{"n_head": 2, "n_kv_head": 2, "norm_eps": 1e-05, "positions": "learned", "init": "orth", "init_std_qkv": 0.0547, "init_std_o": 0.0, "lr_mult_o": 0.857, "beta2": 0.99, "schedule": "wsd", "seq_len": 256, "steps": 4410}
Each number is 128 + 24 x the weight over its row's rms, rounded and kept within 0 to 255. Layers, rows and columns count from 0. Numbers have three digits each. The size before them is the row's rms in percent of the matrix's.

# up: layer 5 MLP up, 448x128, rms 0.126, rows 158-177, columns 64-127
# down: layer 5 MLP down (transposed), 448x128, rms 0.121, rows 158-177, columns 64-127
up158 099:110090091080095109133118159138119160090125101109127130099132148136103174152127153135112122125154117151143175090089153127166101116127150079139097155099122128130152135130074107105120103120094163
down158 091:147161119126081128109114128092138144145150125138146147090136190137184117121118111150137158097088146097118133126129144152144132131116095070124106140111152094159165142097101114137146119138111146
up159 088:181125151115142138142122114118087098124130175144126125124165164120128092110164136097134118113106156143104083087141173093143134123126112132141100155139141149131117122113122075138118113122102105
down159 086:149107148098144136111093141127140120149151114109160105116113152171168153096067135121126113156132146096140142140161079153106122129096148116125198104134107198145154159134172150133144124159147157
up160 095:132120185138129092154077147119135125121127121127149136119089118184125113099124166141151118138122129136134124151142109116126115151149093101092132124097100138120129160143078138149151135079151118
down160 110:129167135122104115113131127112115127118108137086155124138104129129097083114113158136122112158132133137078137110143153134068092170122123121130125134097130072093123181095104121107184144135139125
up161 105:100120102127125087156135107094133119133118132166135153093142162134121088151105093182148134094130105142156136121158125133138160118134137103148138118151091134132151120092086182152122103133109160
down161 100:110130164127106152120166129131110152167085116112136104140119132126153154122124161096129172154126097170144143112141151092108124163106133076137116131128110110181112144128136130164134100150129123
up162 088:130106113116106098110124153159131121107137153130141136094146126123094116093134122161076104164115125121136182113100140124127091114121141115126092125118110143088141115144163090113151126137102146
down162 095:110163115153140149121128131126106114109083132134103078069132180121107125076144132096160146094109139128132159120147165132124155114125103090121174163088114113105127146138133134115129127149152135
up163 102:133096125146148140139134165099133127103139160160096129122149096124103105155098126132088103131111112124159136107164087156120137179110152111101122147115122119165085111204117132140139144163154117
down163 109:122088123110104131155099142111146142116130106121202129137091106143170148124136102144118119161141123156108096105147122103166120141174127099166114146096112180122129136090134135136109117137152106
up164 090:095147112121140148136119134153085108134170150127141109082118141139095131132130120114150163113174141126094120090114096135124128118131142098117136147106130138160107133127172115164082115073129144
down164 088:145128129133137128102137093138129125200127120169137110139122157131067105138142130121112158134165131142141120109126144145123156153126114121126086149114150156154105163129120079109115107102119116
up165 093:112098124116113129116133170145109119162146144129122144178079146146081137120128169149111119149153144121118123092149125143105149138157118119123161139151149097112143125122122148117129113155114135
down165 092:072134114118124101125109098137104119115104106100124115116172136109071151123111095087134116126131099135130094129115152133108151125143094143108103099085106066118106102090087131099156133130090117
up166 104:110105116121171095114145110111130104122079110122163125133152112107143138142114146080124136107097137121129116140165099132081139099103108122132101082181136130170141128141137122158146113120110139
down166 102:126137111143136091110108178133138108146110157102147191155119105140108149124094184113098166148124103096153132114114169124129130095116114134102120105125136133114119134089136145128098133125134142
up167 097:124147148098117110117132080106113124148141130161126115127138093125157119128118095072073106149146106119138114162108089089132148167130114117091126143137117147103150135172133150118144136118158099
down167 097:140137083106129132081150130125115167155094163141134105137153173150114087147137136140141131121128084130160140094159122090166137116132156106093113145146138089100107133146141141119118142096140145
up168 093:139143138133168142104126122155135151124090136089111125157112178091151130110085099156140133118158164138108112074116156112087097182104138134129123098141130135162107168120108117139132099114126081
down168 089:135084128117145109132134161113135153103147146118164141138120112144107110132141143173148185133122151110132129134124179145082167152094133112104100137164113121167175116126131134137127128133153152
up169 103:121167103151105071108110092157158098139123128130166153169139156110133128098108152142098095160124103164089141106111143139144153137096144117112148139145165094121139131114122132097121098109137123
down169 099:101105153113129131172129138111119149135137158125112133146148093152107145112150132104158098125096133122134186134122155073142106150146089144158101126144133158085166165126105092143125116117103191
up170 104:135136154144127153112164174151127080132101148119116143149118144127117159167098156120124144177142141159088131178097136098092100142127101113087082107157130155118155140118117125118122060117124133
down170 107:109140167109077155157133138136111104077131111121134084162159116125139120120104131121082134121158128148096141109130104083149096149177120122170107114099126130122091101143134163100136115143128074
up171 087:104088115097115141148152175124146111121082131166108175121136102115181133085148113107089137107137145123180131155090122098110167118108124133111114095128148148142144107091134103175127095123115128
down171 093:174156144123115129115114137116169119149121116069136111152134160124062126104106119149123115148106119156097137125145114176102137175143087159136140130135136100108103128133109071140142123120129105
up172 107:158113168107119120100159148111143057132098109152111162129120116130114144104109114118072138093104158153145097093114136149126146132122155133133104103123112121118093119093162099127131112178095120
down172 109:164144188088084151117161093157121115146138143123143103113110119198122107092112129113106177112149103123125103117155112103132095115100142138126144135126096163117092122097110125179155140132120139
up173 096:177131133137127132115107130129120096138136113142161136156133119143174092132135145108115114115143163145111055092148111132155126175139138103170131132118124136137104144135168083142103101137118159
down173 092:143143104151127162133139135151166109154166143155117128110109145116155105118141105107092106131168121122116108164173135117152075093132147108151138104088109131112098119160131090134145184130084150
up174 083:123134137131113120123147139136151110139153128116125133136116159153127136133165115066105143152149115099156130109162142135174114130129150141156094178137158110113170150142145117115113143191153126
down174 074:115133110121102121155116132158062110133122140137141120078139137144128146136107133170132093103116185131162115162111137108112162113116126145158136103120124196152122125144102104128107143132171122
up175 096:111139149097146078127113142136149111130111129148136106172109160122124160080149126109095119161143114136151131161115129150156089106121113095107160108141107143119107163103143137117131162087106137
down175 097:108161145140120157153107091163137115123166121101085135163116111155137140129128114059125143131157138111154152140116113105135125135149093144131133137088130132155135113120145133107103140129155106
up176 096:127151099148139215131087155140126087119139171130109153149132156113142153149139129115114107133123105118131126124158111132149111082134136120103120128133128090114172144187149148128088104113140162
down176 109:148102153142130157129099111112147158122127133116102106140103122121145060122111148135154169115158137125152129201088129130100108114146123130172125157118124176140189122121132146117152151117148135
up177 090:125120154092154140146120159120170077091117169104184126119107126132110127134166144158138113121119132118137136100138130121150161098172158086127129121112103081136136121189175134148105106148086150
down177 094:138163124087122134128101138132155170119131083136081107151138099137118146074129103117168174132167142136113186129092116139110161137125110125122091103088131088096125155153117130157143140160155076